config.toml
n_layer = 13
d_model = 256
n_head = 3
n_kv_head = 3
head_dim = 64
d_mlp = 1024
vocab_size = 651
activation = "gelu"
norm = "layernorm"
norm_place = "pre"
norm_eps = 1e-05
positions = "learned+rope"
rope_base = 10000.0
rope_fraction = 0.25
qk_norm = false
attn_scale = 0.125
bias = "all"
tie_embeddings = false
parallel_block = true
extras = ["capped logits"]
init = "uniform"
init_std_qkv = 0.0847
init_std_o = 0.0
init_std_up = 0.0847
init_std_down = 0.0
optimizer = "soap_variant"
lr = 0.0027
beta1 = 0.95
beta2 = 0.95
weight_decay = 0.12
lr_head = 0.00547
grad_clip = 1.0
warmup_steps = 200
schedule = "wsd"
decay_fraction = 0.891
decay_shape = "linear"
final_lr_fraction = 0.0
batch_tokens = 32768
seq_len = 2048
doc_mask = true
train_tokens = 230900000
steps = 7047
dataset = "wikipedia_en"
Each number is 128 + 32 x the weight over its row's rms, rounded and kept within 0 to 255. Layers, rows and columns count from 0. The size above them is the row's rms in percent of the matrix's.

# layer 2 MLP down (transposed), 1024x256, rms 0.0869, rows 682-734, columns 0-63
size [103  93  87 117  98  95 107  90 111  92 101 109 102  86  91 109  96 106  92  94  98 107 109 103 103 110 103 100  84  83  92  88  96  84  89 100  86 106  97 105 102 117 111  97  89  98  87  94  88 102  95 128 102]
[[118 159 133 104 107 104 154  66 151 124 139 102 103 108 103 137 104 187 173 157 130 216  86 114 174 106 150 164 169  72  83  96 106  94 160 114  90 158 218 170 145 157 142 143  98 132 129 113 109 117  83 111  89 139 123  92 143  83  88  84 170 128 115 100]
 [ 95 170 129 164 144 127 107 135 139 217 102 151 162 121 144  87 100  96 171  89 124 146 175  73 117 128 125 198  97  96 174 131 107 149 147 168  85 112  85 151 141 132 159 176 140 163  78 128 140 152 110 122 112 134 165 125 163 135 112  61 107 136  71  97]
 [125 138 170 150 128 108 158 104 132 102 117 137 135 144  76 143 129 169 117 141 158 104  64 131 134 116 135 126 130 114 115 153  75 133 139  98  86 162 119 104 104 137 154 109 129  61 103  91 144  94 112 178 121 115 177 100 100 140 154  96 110 174 148 160]
 [103 142 140 159 150 171 157 167  76 180 123 150 111 192 103 106 159 125 137 126 140 165 120  89 146 159  83 122 101 114 142 108  88  77 122 155 148  81 112 167 131 122 173 124 173  61 146 173 142 107 148 133  89 127 103 126  60 150 100 162 209 151  91 164]
 [115 129 115 126 117  98 134 166 116 125 120 141 137  75 101 115 102  88  80 124 182 134 104  36 116 162 120 195 109 173 119 133 145  96 102 161  69 115 158 170 154 146  88 123 155 115 144 121 151 165 154 123 138 105 162 123 161 205 157 130  93 116  93  93]
 [153 144 190  81  96 132 143 137 151 135 102  92  92  57 138 134 102  74  91 163 103 145  72  85 118 142 144 104  70 101 140 128 147 171 112 134 165 137 157 130  94 186 130 111 144 116  90  99  92  90 122 150  92 151  61 122  89  92 149 213 151 112 121 137]
 [ 83 149 171 149 102 133 135 123  55  74 167  86  87 121 171 169  93 132 113 104  61 109 139 137 114 127 145 106 117 134 146 111 142  83 124 118 174 159 135  75 182  46  88 149 146 159 136 132 151 118  94 182 132 138 113 136 103 122 138 146 147 105 133 108]
 [127 141 129 135  85 166 142  99 155 165 133  93  91 112 136 153 116 158  70 102 131 144 139  97  53 154 111 125 135 139 117 120  88 122 133 222 112  80 161 116  53 129 105 125 129 130 118 165  94 138 200 113 104 140 118  94 151 168 158 154 125 131 103 192]
 [132 172 144 151 205  69 123 143 137 177 129 155 171 186 115 143 163 116 106 148 167 157 163 126 130 123 167 142  90 131 100 167 127 107 132 160  65  96 163  84 139 134 120 129 157 167 177 137  89 148 147 170  99 124 152 121 115  79 106 136 158 120 105 172]
 [150  73  82 141 163 135 111 110 134 128 150 121 151  90 144 122 169 118 130  54 160  80 168  99 134 127 161 117 123 104  96  75 116 188  64 101 148  74 198 107 115 164 100 135 140 157 117 140 132 152 119 115 197  86 126  64 114 130 177 111 132 113 111 132]
 [ 95 160 154 146 104  85 106 115 151  98 114 177 176 142  65 173 142 128 219 107 197  99 123  95 154 132 136 160 113 119  68 129 144 186 175 111 124 125  79  90 166  92 135 126  88 165 124 168 138 146 124 200  93 137 133  37 134 175 147 135  89 166 111 175]
 [146  99  99 142  93 110  86  93 190  48  79 118 118 105 109 128 151 158 146 158 136 150 115 155 129 131 172 102 118 126 165 126 131 100  91 105 144 139 149 155 104 121 123 120  95 130 188 130 160 230 133 151  90  95 157 130 102 151  82 176 105 143  95 155]
 [152 127 130 117 143 184 117 141  93 137  90 128  98 114 167 106 147 181 148 110  99 154 130 126 107  99 122 131 118  96  82 159 160 117 117 124 131 155 111 173 142 145 140  81 152 105 151 135 174 125 199 176 150 117 113 144 118 143 126 132 104 154 126 122]
 [155 147 102  67 107 117 148 121  56 144 133 109 154  95 175 131  79 149 110  94 115 165 130 120 164 125 141 157  97  97 128 130 222 183  14 124 139 115 144 100 149  94 154 107 108 109 134 114 145 120 158  85 113 112  53  86 182 110 114 159  92 151 168 164]
 [154 131 164 113 109 121 154 149 156 138 122 152  96 154  77 129  96 155 113 113 119 126 100 148 103 149 128 104 128 126 125 147 152 142 139 154 141 137 116 164 112 157 146  90 158 119 171 112 162  97  75 129 170 137 128 132 157 134 149 118 118 142 123 145]
 [ 92 107  74 113 167  98 123 133 113 123 156 134 123 112 166 177 166  95 166 130 128 145 141 119 159 113 132 148  79 106 165  97 107 132 142 127 100 136 180 158 126 157 135  63 102 122 135 137  97 134  85 150 143 138 110  44 118 157 119 148 145 145  91 178]
 [ 91 191 133  95 128 105 121 187 140 141  72 130 113 180 109 109  84 158 104  93 133  99 140 139 150  95 130 131 173 138  85 112 173 131 132  78  44 112 128 104 108 123 109 120  96 124  91  96 108 189 123 148 167 127 122  87  93 125 139 138 121 149  54 161]
 [140 196 128 112  99 135 129 125 106 117 151 140  75 124 130 104 138  92 126 149 152  78  72 132  87 114 199 135 139 107 156 129  77 138 205 155 142 102 117 135 137 126 103 158 109 142 198 114 132 139 142 122 172 124 174 241 135 123  71 149 121 146 155 158]
 [109  82 136  64 137  97 136 149 115 131 120 135 144  97 116  96 180  79 132 194 144 121 128 149 147  90 108 161 142 107 137 101 162 241 114 146 100 157 115  98 110 130 119 109 112 172 159  60  89 152  51 109 118 146 175  90 117 193 152 180 104  88 140 133]
 [148 119 154 124 125 117 134 129 119 102  97 132 146 136 124  94 122 131 161  78 158 129  60 128  89 175 140 148  81 141 147  89 108 140 108 159 133  73  56 158 128 132 134 102 123 124 114 126  92 128 156 125 116  68  66 162 140 128 149  81 148 208 125 131]
 [133  88 170 142 119 119 149  79  91 109 150 111 126 127 127  81 129 125 155 116 105 142 115 171 140 199 123 104 178 151 130 123 127 140 117 134 138  98 110 139 130 133 130  89 111 129 106  63 129 158  83 165  81 128 126 114 157  95 150  95 135 148 117 162]
 [113 114  90 117 129 140  87 149 118 140 174 179 105 179  95 121 103  63  79 142 133 101 102  79 152 119 134 132 123 112  99 125 170 130 172 155 167 182 143 111  98 151 179 118 128 102 101 160 129 161 116 171 112 157 120 129  96 125 166 128 179 142  93 129]
 [140 122 107 190 121 134 116 106 184 144 170  94 139 141 145 124  85 144 158 127 210  61 129 148 116 122  94 122 116  80 106 123 157 132 213 195 117 126 150 183 134  43  87 104 156 128 137 224 159 135 125  57 130 152 194 106  91 131 123 124  71 120  85 125]
 [ 91 124  89 102  97 116 109 153 111 135 101 131 136 149 132 114 121 111  73  96 172 134 114 182 106 131 161  68 168 125 134 162 118  99 100 134 169 104 202 148 133 104  88 172 188 138 142  65 140 124  74  99 154 160 116 116 176 116 141 162 147 121 138 115]
 [136  87 146 123 166 158 129 145 179 131 140 134  90 111 105 152 126 119  94 129 143 121 168 118 160 127 116 108 116 154 145  32 150  84 138 141 116 111  71  79 146 181  69  94 165 145  93 118 168 132 188 175 193 119  96 181 123 144  61  98 121 105 129 135]
 [158 124 175 152 202  97 130 134 131 124  95 122 125 155 160 149 152 218 131 178 163 166 119 131 141 124 127 134 169 115 196 128  88 132 138 150  96 152 148 126 148 184  87 123  96 108 116 145 131 187 159 143  84 151  89 140 156 108 112  99 132  70  99 117]
 [141 134 134  73  93  94 179 119 116  95 114 114 101 150 166 154 100 166  94 135 171  90 168 134 107 124  61 170 179 106 113 115 123 113 119 121 136 128 119 117 149 166 137 131 149 119 113 108 159 132 113 123  91 186 156 138  89 140 136 137 150 127 116 114]
 [116  66 168 129  84 108 113 189 123 109 149 104  99 147  95 162 125 170 107 100 114 126 119 131 121 128 115 144 164 119 147 159 106 187  77 117  49  58  80 113 136  88  68  80 154 185 111 115 138 132 113 173  97 136 132 113 173  64  59 156 166  54 169 106]
 [109 134  92  56 141  72  97 162  94 134 133  94 158 151 165 159 122 139 104 118  96 177 150  96 134 131  91 143  99 124 128 151 151 124 111 191 159 140 105 125 133 123 156  92 165 112 110 174 106 126 149 182  63 142  78 200 176 145 200  86 124 150 143 105]
 [ 57 134 106 133 149  98 112  89 162 126  92 120 103 117 129 168 123  52 148 115 126 133 199 134 119 132 156 119  76  81  85 133  90 149  96 139 164 145 137 171  90 137 165 181 165 107 197 134 179  92 155 104  62 152 169 144 139 182 116 137  36 111 131 129]
 [151 110  67 161 131 172 173 156 132 122 153 118 164 118 125 133 125 129 109 205 143 131 124 146 143 108 161  95 158 161 130 111 147 149 127 112 149 161 198 148 110  91 116 139 122 175  82 131  96 125 116 128 126 120  85  93  80 121 135 140 175  86  53 116]
 [148 164 139 130 145 169  67 138 140 128 111 150 106 101 140 144 106 111 109 175 108 129 117  81 150 161 188 201 190 111 141 145 130 142 115 212 118 108 184 158 124 120 156 174 149  60  98 136 142  93 176 128 100 114 124  80 123  67 121 165 132 112 164 175]
 [153 104 213 136 123 101 111 138  72 143  88 104 133 140 119 120 116 152 143  99  82 126 148 137 108 220 151 209  82 121 150 115 159 146 116 188  68  73  86 139 147 152 185 151 100  90 116 114 162 147 149 109  65 108 138 188 202 131 137 111 121 178 134 127]
 [105 123 157 107 116 121 101 141 151 161 148 129 100 154  73 111 127 114 155 131 159 127 184 226  98 113 154 147 131 139 150  78 154 127 132 135 116 153  97 131 125 118 143 145 169 125 190 120  99 140 118 111 115 126 152 126 129 139 146 182 152 126 208 172]
 [132 158 123 122 140 112 134 137 111 126 132 123 140 174 133 118 129 205 145 141  69 129 187 107 114 115 120 142 109 133  92 101 141  97 116 147  95 105 128 157 107 106 179 160 196 142 159  98 145 131  95 147  99  87 183 129 150 113 122 125 104 114 125 134]
 [ 78 200 116 155 113 132 131 137 110 132 134 104 133 151 166 176 172 138 141  66 190  99 137 138 183  87 184 131 110 161 157 105 134  98 142 107 106 165 169 178 163 111 122 166  96 157 116 128 117 155 197 143  76 114  79 135  81 108 147 139 166 114  87  58]
 [112 161  95 125 108  95 143  67 124  95  93 139 143 151 116 170 140 177 133  97 115 121 101 109  96 129 135 121 139 154 116 158 165 143 169  92 165 125 159 150 124 147 114 103 102 115 115 114 161 110  83 140  34  98 166 147 182 155 126 122 124 170 106 108]
 [166  89 153 203 166 159  80 156  57 145 174 135  97 155 152 132 171 119 107  89 124 106 116 158 152  96 104 199 144  92 152 136 120 165 130  93  87 221 185 165 152  87 100 161 123 154 114 135 102 133 124  98 183 139 130 122 120 100 127 133 127  98 105 108]
 [167 122 144 132 126  98 115  85 155 156 103 118  91  79  50 125 139 135 161 120 136 107  84 164 137 125 126 139 142 153 113 145  89 142  78 200 119 125 110 160 166 146 132 123 138 137 151 134 185  57 142 154 112 148  50 204  85 125 118 108 116 194  91 118]
 [143  95 148 127 116 116 119 116 146 133  60 144 127 123 142 114 117  97 162 121  88 111 112 114  52 127  80  82 108 119 143  95 122 151 113 143 178 169 187 102  85 117 107 141 132 105 146 121 118 124 162 126 153 117  80 125 164  84 110 159 140 154 159 164]
 [148 128 126  66 125 106  63 123 141 137 125 120  94 128 110 145 181 188 132 183 132  90 142 174 111 142 134 153  84 113 115 110 168 151 128  90 149 119 114 167 127 146  98 137 118  97  93 177 153  85  75 168  79 174 129 135 134  93 139 196 122 110  67 180]
 [ 79 146  98 134 122 118 111 115  86 114 125 132 138 128 119 128 186 197 163  81 135  94 101 169 129 124 142 101 157 127  76 120  71 103 128 203 100 142 142 122 113 139 157 121 120 119 157 141 181 145 195 136 106 132 154 168  91  86 116  85 129 101 109 108]
 [ 78  97 117 133 130  77 206 125  89 117 130 127 154 125 103 120  88 118  98 167 143  82 151 126 109 165  86  95 179 147  76  93 150 166 136  83 136 142 137 163 116  82 136  69 178 128 142 155 139 115  74 117 157 168 121 140 111 138 169 128  86 128  93 101]
 [142 139  79 168 151 141 137 169 136 121 128 140 110 124 142 148  90 185 122 140 139 142 129  94 128 145 157 111 150 191  63 160 139 163  75 156 110 147  94 150  97 113 139 126 146 119 116 147 153 163 160 156 210 139 173  72  95 129 146 110  99 101  98 133]
 [156  97 200 165  99 134 145 157 180 115 185 108 118  90 141 100 121 113 134 131 138 155 109 147  77 135 143 128 136 148 104 149 138 114 117 123 172 135 108  84 123 177 165 111 177 182  73 127  49 170  97 118 112 169  72  91 125 103 139  73 122 131  99 123]
 [108  81 161 143 126 110 115 123 132 164 101 106 150  96 131 135 133 165 122 189  94 118  88 128 141  56 145 115 104 106 153 137 174  56 140 214 170  91 180 145 119  94  82 140 108 124 119  93 112  65 155 135 150 206 126 130 136 142  42  99 174 149 107  95]
 [144 165 149 188 117 133 143 104 129 115 128 164 137 144 164  90 137 140  78  82 139 116 150 105 160 125 137  87 113 103 134 140 131 131 128 153  78  90 142  99 154 136 110 111 150 170  93 125 137 139 151 130 167 108 128 114 106 138 102 165 102 104 132 108]
 [123 139 162 113 171  97 138  70 135  96  96 161 147  96  86  76 129 139 121 130  69 136 150 148 104  92 176 102 108 128 116 164  92 113 131 218 125 147 149 126 110 113 115 107 147 125 137 147 163 140 134 223 153  98 124 152 199 162 124  92  82 187 183 133]
 [117  86  78  75 106 158 154 127 150 120 113 104 156 132  86 107 101 133 163 143 110  98 130 141  58 121 163 131 128  82 136 138 119 128 174  63  89 121  67 138 150 124  71 160 126 108 134 102 104 136 127 130 131 130 191 158 119 157 121 150 106 167 124 120]
 [114 112 115 140 113 129 114  83 146 146  95 136 175  88 186 160 101 127 174 147 128 190 102 133 116 118 125  96 123 143 147  65 181 127  97 122 124 131 135 113 147 103 144 115 141 124 119 161 152 133 171  83 146 105 127  44  93 156 135 116 103 115 118 130]
 [110  64  96 161  82 143 150 127 140 165 143 177 136  84 178 158 131 174 110 147 102  90  87 104 158 140  77 167  32  76 162 124 118 127 125 146 108 108 185 119 119 142 155 146 123 128 143  98 184 126 208  78  64 155 165 146 114 159 154 155 148 147 107 133]
 [169  90  38  66 119 167  86  99 129 136 186 134 177 111 105 104 115 136 139 141 130 119  98 130 193 129 136 126 145  89 115 145 158 201  93 127 132 144 151  61  84  92 149 165 152 193 121 161 119  71 126 157 107 131 147 111 156 143  59 121 202 143 153 116]
 [ 75 151 164 126 161 102 106 147 135 134 125  79 107 162 135  91  87 180 166 128 142 141  60 134 138  70 120  99 121 175 110 112  64 132 137 162  84 126 108 128 144 140 145 110 131 100 148 183 143 186 137 144 191 177  87 100 143 118 150 128 132 175 120 124]]
# layer 2 MLP up, 1024x256, rms 0.131, rows 683-734, columns 0-63
size [ 90  95 108  96 107  98  97 104 104 101 103 100  94  99 103 110 100  94 103 107  97 102 105 105 100 106  98  89  99  82 101  96  89 104  95 102 106  94 102  94 110 102  96 102 109  94  96  94 101 105 110  96]
[[141 107 151 138 160 120  81  95 125 146  78 154 164 130 168 118 128  96  79  89 116  92  52 162 155  85  97 150 103 178 141 107  99  94  97  69 100 140 119  80 159  79 121  88 136 152 120 103 163 119 138 156 123 180  99 116 148 120 118  90 153 148 192 101]
 [111 187 159  75 106 135 144  87 127 102 139 138 100 126 151 130 102 144  71 153 153 145 160 134 131 169  79 109 149 137 164 108 137 115  81 109  82 180 153 126 116 125 132 118 157 112 138  55 104 117 117 189 126 138 133 160 145 154  57 107 105  97 125 114]
 [106 141 113 168 167 153 101 102 137  95 194  95 204 146  79 139 100 110 156 126 151 176 134 112  77 125  87 102 121 136 144 142 113  91 166 107 132 126 129 137 126 176 125 129 155 113 159 124 138 169 155  93 120 103 110  94 166 152 120 140 213 151  57 141]
 [135 119 115 143 169 150 109 155 105 122 198 157 130  79 167 107 124 181  76 180 143 131 155  89 111 208 134 165 130 161 136 143 131 109 118 115  91 141 119 126 155 169 142 144 127  80 141 125 175  92 217 128 174 120 135 132 136 127 127 114 109  24 150 126]
 [109 124  60 168 190 138 139 141 157  93 154 153 161 151 145 118 159 129 127 138 128 148 107 175 146 175 119 140 149 106 173 126 109 113 136  56 132 200 139  72 137 143 150 144 107 175 143 137  85  62 124 165 121 168 156 178 172 151 130  93 140  72 124 127]
 [116 122 130 157 173 167 149 106  88  50 182 154 127 137 158  92 102 112 130 149  91 108 116  89  83 160 121  77  98 145 103 158 153 142 123 176 126 157 132  89 154  72 161 157 106 118 152  84 147 131 171 147 151 112 175 123  92 117  85 152  93 118 124 123]
 [117 161 138 163 144 110 150 160 102 128 175 100 153 164  96 114 190 111 139 137 179 152  93 184 163 150 150  88 141 140 190 159 163 122 106  72 180 154 207 180 116  97 126  93 112  85 111  83 122 118 129 109 110 176 155 153 130  94  91 112  96 180 155 120]
 [116 142 115 112 152 116 132 155 182 148 194 146  95  82 129  96 120 125 173  98 116 118 173 118 118 119 160 101 156 116  96 129 152 140  63 161 151 151 130 146 224 122 194 192 167 148 183 146 106 144 141 101 129 145 112  96 130 121 202  99 111  98  99  71]
 [151  55 159  92  93 157 121 105  94 100  79 148 118 128 155  87 145 100 173  88 143 136 169  84 110 114 127 104 141 130 114  79 178 120  63 135 116 166 181 152 142 116 176 142 113  75 107 106 130  89 152 149 192  59 165 130  97 118 206 184  93 166 148 129]
 [141 154 136 149 110  74 151 171 166 149 156  89  79 113  48 148  83 155 129 110 119 150 150 144 141 126 134 170 143 112  97 100  98 141 127 105 165 151 122 150 125 170 107  60 140 112 127 138 104 114  93 190  80 164 130  83 104 143 124  94 173  78 143 110]
 [175 216  99 133 116 141  68 164 150 132  75 143 204 100 158 137  90 169 141 121 174  64 105 166 153 108 119 110 141 109 138 104  96 110 136 114 116 144 127 169 188 143  75  86  65 147 217 138 127 130 129 152 108  73  92 110  58 143 127  97 115 134 160 107]
 [138 168  90 180  94 163 130 116  74 135 146 187 119 117 149  84 135 150 134 119  81 145 108 135  62 127  90 133 138 164  89 117 140 156 136 101 164 107 135 143 110 169  89 152 100 134 163 153  94 147 206 153 160 118  98 103 113 121 142 135 116 112 144 140]
 [ 93 148 116 139  97  79  74 152 139  81 114 165 159  86  87 127 150 160 148 139 201 126 119  87  92 123 137 207 115 177 100 122  95 148 105 119 108 135 108 149 104 161 115 147  83 126 151 125 128  99 175 145 128 117 145 158 133  48 120 146  99 131 141 176]
 [118 146 129 113 118 109 123 157 114 168 122 121 188 167  77  92  89 128 153 128 144 135 134 149 113 156 137 149 129 179 110 115 104  99 111 124 121 112 170 169  86  86  89 173 184 155 107 104 184 181  85 124 182 172 151 108 108 149 160 135 149 148  72 158]
 [111 128  88 114 157 139 121 162  78 156 116 109 124  58 152 181  92 100 161 103 175 151  91 110 243 129 118  85  95 114  74 106 127 140  87 133 117 159 153 144 107 113 154 117 157  88 114 126 130 124 153 130 115 110 107 109 165 146 154 155 159 178 140  92]
 [136 120 111 139 136 149 171 101  98 153 117  99 168 141 164  76 164 153 113 170 137 150 163 148 202  84 137 123 154 111 190 105 145 134 146  31 100  88 126 126  88 163 146  95 175 153 107 100 160 121 102 184 228 106 141  83 123 109 128 202 155 141  64  97]
 [196 149 158 120 102 160 108 118 114  81 180 164  96 125 106  90 118 135  80 111 158 124 100 137 106 133 152 130  90 120  73 102 120 126  92 108 107 129 145 103 138  98 153 171 147 132 138 208  40 139  92 116 180 126 125 198 108 137 136 113 141 137  97  90]
 [127 158 122 110  96 129 132 133 173 149 110 111  96 142 199  82 188 177 132 100 104 133 102 107 122 167 118 102 129 140 148 112 112 107 141 154 184 144 133 123 144 150 114 122 121 104 118 174 151  95 142 130  54 142  93 124 131 119 125  96 106 112  75 111]
 [178 159  83 149  93  98 144 123  63 110  91 126 169 122 127 132 165 102 141 112  97 144 101 100 155 189 114 159 188 138 187 115 167  97 146 151 124 190 133 150  95 111  63 116 120 105 142  91 167 112 137 177 148 135 142 225  83 186  99 122 130 127 118 118]
 [115  43 147 179 152 194 155 101 112 115 138 115 163 109 128  66 153 172 165 125 223 142 113  67  67 167 135 155 134 104 121 126 135 128 117 105 159 113  92 134 199 150 143  89 138 132 107 126 128 135 133 110 112 146 140 175 152 128 119 151 129  99 113 187]
 [102 136 135  88 148 150  71 153 106 127 153 177 112 152 130 145 128 103  95 140 102  90 107  85 156  92 114  80 182 119 109 126 142  86 153  58 148 158 159 111  85 133 163 124 113 117 102 136  81 200 145 113 147 203 112 121  93 121 135 102 126 175 123  88]
 [154 187 128 113 163 153 110 103 137 163  87 107 134 157 104 110 109 148 132 149 127 147 177 135  79 155 157 181 124 114 156 153 132 146 131 107 143 123 108 104 149 115 140 170 128 115  97 155 121  64 153 132 136  88 120  75  91 160  58 134  56 122  36  86]
 [127  78 101 104 119 114 167 135  90 141  86 130 137  77 149  79 146 136 207 118  81 156 124 129  91  95 155  90 121 151 127 122 133 109 124 172  91 138 138 130 144 134 108 166 112 130 174 134 110 107 137 105 129 178 134 152 115 115 140 135 132 153  81 109]
 [102  95 157 144 170 136 133 124 177 144 146 144  96  73 103 145 129 128 143 142  80 131  88 111  90 123 151 131 165 140 117  86 132 132 197 149  88 123 112 114 152 135 148  82 119 121 181 111 103 125 128  89 133 106 103 107 159 103  78  69 111 152 158  91]
 [145 146  92 135  74 153 139 114 123  98 110 161 119 109 137 174 157 118 198 140  92 110 149 109 100 114  75 208 113 151 105 120 149 141 135 109 149 100 131 119  87  70  98 160 159 116 161 112 127 152 134 123 131 153  87 115 167  77 125 160 149 130 123 133]
 [119 134 149 124 156 125 156  68 116 125 105 124 197 109 142 136 141 160 167  96  98 156 150 127 137 112  95 123 130 168 117 105  83 105  66  96 108 161 145 151 151 166 137  78 160 107 124 106 127  76 164 131  68 168  93 181  71 111 158 190 145 101 136  73]
 [123  83 147 125 108  91 160 200 136  96  87  92 112 103 126 138 119 183 195  84 140 118 102 169 129  65  91 142 182 107 121  76 130  98  61 132  83  91 180 133  83  99 152 142 166 184 143 133 129 132 129 117 119 100 101 156 151 105  60 119 143 144 211 123]
 [148 131  96 186 142 137 152 104 127 158 146 112 199 108 123 138 199  67 166 171  99 117  83 128 138 159 162 134 143 173 138 135 169 116 125 158 101 136 133 159 160 153 151 195 139 149 164 115 148 141 129 143 169 147 151 160 130 128 150 110 117 140 152 120]
 [164 148  75 167 133 137 125 161 137 181 173 154 173 105  58  82 147 155  60  76 159 130  92  86 119 128 176 131 169  92 157 178  99 134 152 130 100 147 149 160  93 114 137 102 115 124 127 137 160 115 139 124 105 143  95  93 126 119 134 101 178 106 108  75]
 [148 118 109 158 140 125 193 134 125 136 115 146 129 130 105 139 142 148 104 176 121 142 131 157 138 118 149 140 146 198 151 130 183 152 133 145 114 148 149 164 146 110 138 170 101 189 145 119 166 138 157 177  97 108  61 127 173 109 154 147 180 123 116 100]
 [130 158 151 161 107 119 153 199 156  77  85  82 137 112 150 158 168 142 120  99 177 180 110  98  89  90 117 189  98  68  79 121 159 108 104 138 105  86 132 138  89  83 187 103 157 134  86 133 156 121  86 128 170 112 133  74 119 114 140 165  91 111 154 164]
 [118 127 151 110 136 112 137 107 127 111  53 118 147 159 129  78 148 128 144 150 118  90 149 138 107 145  73 147 169 151 114  82 124 147 156 112  77  86 134 149 130  80 140 120  93  66  99  56 177 144 155 133 184 122  80 158 136  93 103 118 128 151  94 130]
 [145 113 111 170 116 115 117  97  91  61 104  97 196 153 186 142  95 128 136 161  63 109  88  59 152  97 124 105 106 123 100 147  74  87 123 133 130  83 116 102 101 167 132 146 121 161 119 103 140 109 143 131 147 155 121 139 116 139 162  91 100 159 102 122]
 [186  73  76 125 121  65 175 116 121 119  64 125 100 130 204 123 112 171 127 217 113 139 147 108  85 111 116 144 131 144 172 131 132  92  77 155 121 117 142 132  92 122 144 139 108  93 137 124 176 127 146  61 155 111 139 138 152 106  92 147 135 136 131 134]
 [ 71 133  88 131 133 125 175 147 152  97 106  78 136 117 181 151 146 104 170 115  83 110 176 128 142 141 141 125  92 140 133  93 115 116 139 141 125 130 161 181 170 136 167 147  95 167 122 170 144 101 138 102 145 140  81 143 135 121 127 138 144 110 133  31]
 [218  91  62 185 140 119 161 162 161 163 149 194 100  72 129 132 112 172 109 124 106  83 157 114 162 130  75 170 157 127 130 127 136 157 139  86 127 155 112 111 141 133 140 151 124  98 114 184 155  99 126 179  95 115 143 116 133  82 124 117 138 132 141 118]
 [146 119 142 162  37 158  93 155 107 106 114  48  88  78 116 143 145 119 139 141  79 119 157 145 106 127 122 137 109  76 123 113  91 181 112 116  85 156 165 129 135  62 113 180 118 144 148 174 108 148  87  84 124 163  94 106 148 177 153 144 150 173 134  68]
 [106  71 117 127 130  97  88 140 175 135 148 127 120  32 193 123 118 127  54 145 101 136 102 154  61 150 127 118 178  82 129 114 133 164  46  88 129 146 101  96 148 119 140 124 122 166  94 155 147 108 162 106  98 126  94 189 103 120  94 166 123 150 130 113]
 [ 70 108  68 133 172 111 105 165 118 108 200 174  54 135 102 170 108 136  75 138 140 171 138 163 157 135 155 115 196 146 101 173 120 129  63 141 143 158 110 118 147 111 127  21 148 117 104 135 106 115 111 106 136 111 142 158 114  97 137  81 164 116 107  90]
 [104 180 146 205 131 120 141 152 143 103  94 143 144  74 128  61 110 142 146 123 109 141 164 148 131 187 135  64 146 131 138 181  99 115 188 116 137 146 129 108 160 138 141 133 141 129 160 114 119  94 153 106 136 136 123 101  55 156 146 164 115 121 118  79]
 [ 82  93 106 154 126 177 107  87 147  97 171 147 102 101 118 112 195 118  85 126 130 156  75 136  66 127 131 127 143 109 126 111  97 146 122 164  99 119 126 156 118 166 162 141  97  95 199 123 170 190  97 105  77 111 100 102 140 125 146  56 148 145  80 140]
 [ 64 146 144 163 199 126 169 136 127 161  95 130 143 105 148 107 114  84 120 109 157 139 178 133 149 146 136 150 151 149 172 153 176 114 143  48 181 181 126 185 108 148 145  91 168 178 130 109 101 134 110 138 121 169  73 118 167  75 159 101 155 136 143 145]
 [151 143 111 192 126 119  96 182 125 144 176 163 126 133 118 128 137 137 166 120 157 173 125 104 114 186 145 112 182 237  66 189 107 165 198 146  79 200 154 168 179 110 181 131 116  76 132 163 168 125 129 206 125 120 134  83 101 119 103  91  90  94  96 162]
 [ 70 133  89 105 161  60 100 145 149 125 152 170 149 124 148 161 108  82 139 135  82  82 174 100 155 131 173 117 111 150  77  76 106  96 125  83 102 124 165 111 108  95  78 159  80  74 130 100 180 122 146  77 155 141 158 145 124  97 124  78 143 107 115 112]
 [171 125 144 162 189  78 122  50 162 121  74  62 174 189 147 128  91  89 145 149 141  80 102 149 160  38 179 138 127 112 134 106 142 149 112 133 148 115 111 130 157  97 144 139 124 171  88 108 118 188 129 103 140 157  99 136 103 134 134  95 181 122 130  87]
 [149 110 119 127 124 171 190  93 168 150 137 118 137 119 157  95 114  58 132 127 127 103 163 170 144 123 153  79 151 148 102 144 139 154 143  72 183  65 119 154 201  80 159 140  66 143  84 127 101 161 169  94 177 111 156 102  96 120 133 140 114 136 170 105]
 [189 121 136 133 180 103 219 192 125  49 131 130 148 110 127 113 176 117 125 144  86 165 135 140  65 106 132 140 148  29 150  86 195 104  77 117 130  97 171  90 105 138  78 134 157 143 121  96  95  41 107 146 120  89  75  92 136 160 157 117  62 164 131 116]
 [135 185 149 176 123 136 175 114 110 147  93 110 157 154 121 153 111 128 110 105 155  90 127 110  97 167 134 135 123 162 168 117 128 132 108  98 119 148 128 144 121 128 129  87 202 191  45 116 147  99 158 161  71 108 113 162  90 148 166 166 129  66 140  82]
 [ 94 103  78 146 118 129 177 146 146 189  84 126  92  89 132 101 122 131 171 178 155 127  79 103  75 115 149 105 134 154 188  92 146  84 101  85 120 129 141  99 118 111 118 146 117 153 128 137 145  79 123 134 176 176 127 115 126 163 125 154 156  92 150  94]
 [ 86 132 122 135 177  85 147 100 130 103  93 120  91 143  95 103 129 180 137 119 151 125  90 133 102 106 177 164 157 128 174  84 140 123 154 102  96 149 162 102 129 114 165  93 149 121 115 140  77 106 116 133 111 114 169 101 110 151 126 134  85 165 102 129]
 [149 148 158 103 130 174 133 133 155  94 154 157 153 140  85 253 155 156 116 115 154 109 150 125 138  85  91 107 133 113 178  89  75 101 138  91 114  95 143 134  98  87 182  58 120 198 144 144 166 143 140 146 128 162 114 155 109 132 165 144 136 153 160 122]
 [ 78 136 137 132 159 138  72 114 142 131 167  92 120 112 156 137  91 154 101 156 102 167 103  84 153 121  82  92  94 137  93 130  89 135 139 141 136 128 149 113  99  64 189 127 133  95 157 141 116 160 189  61 121 153 115 117 120  54 164 116 162 131 153 111]]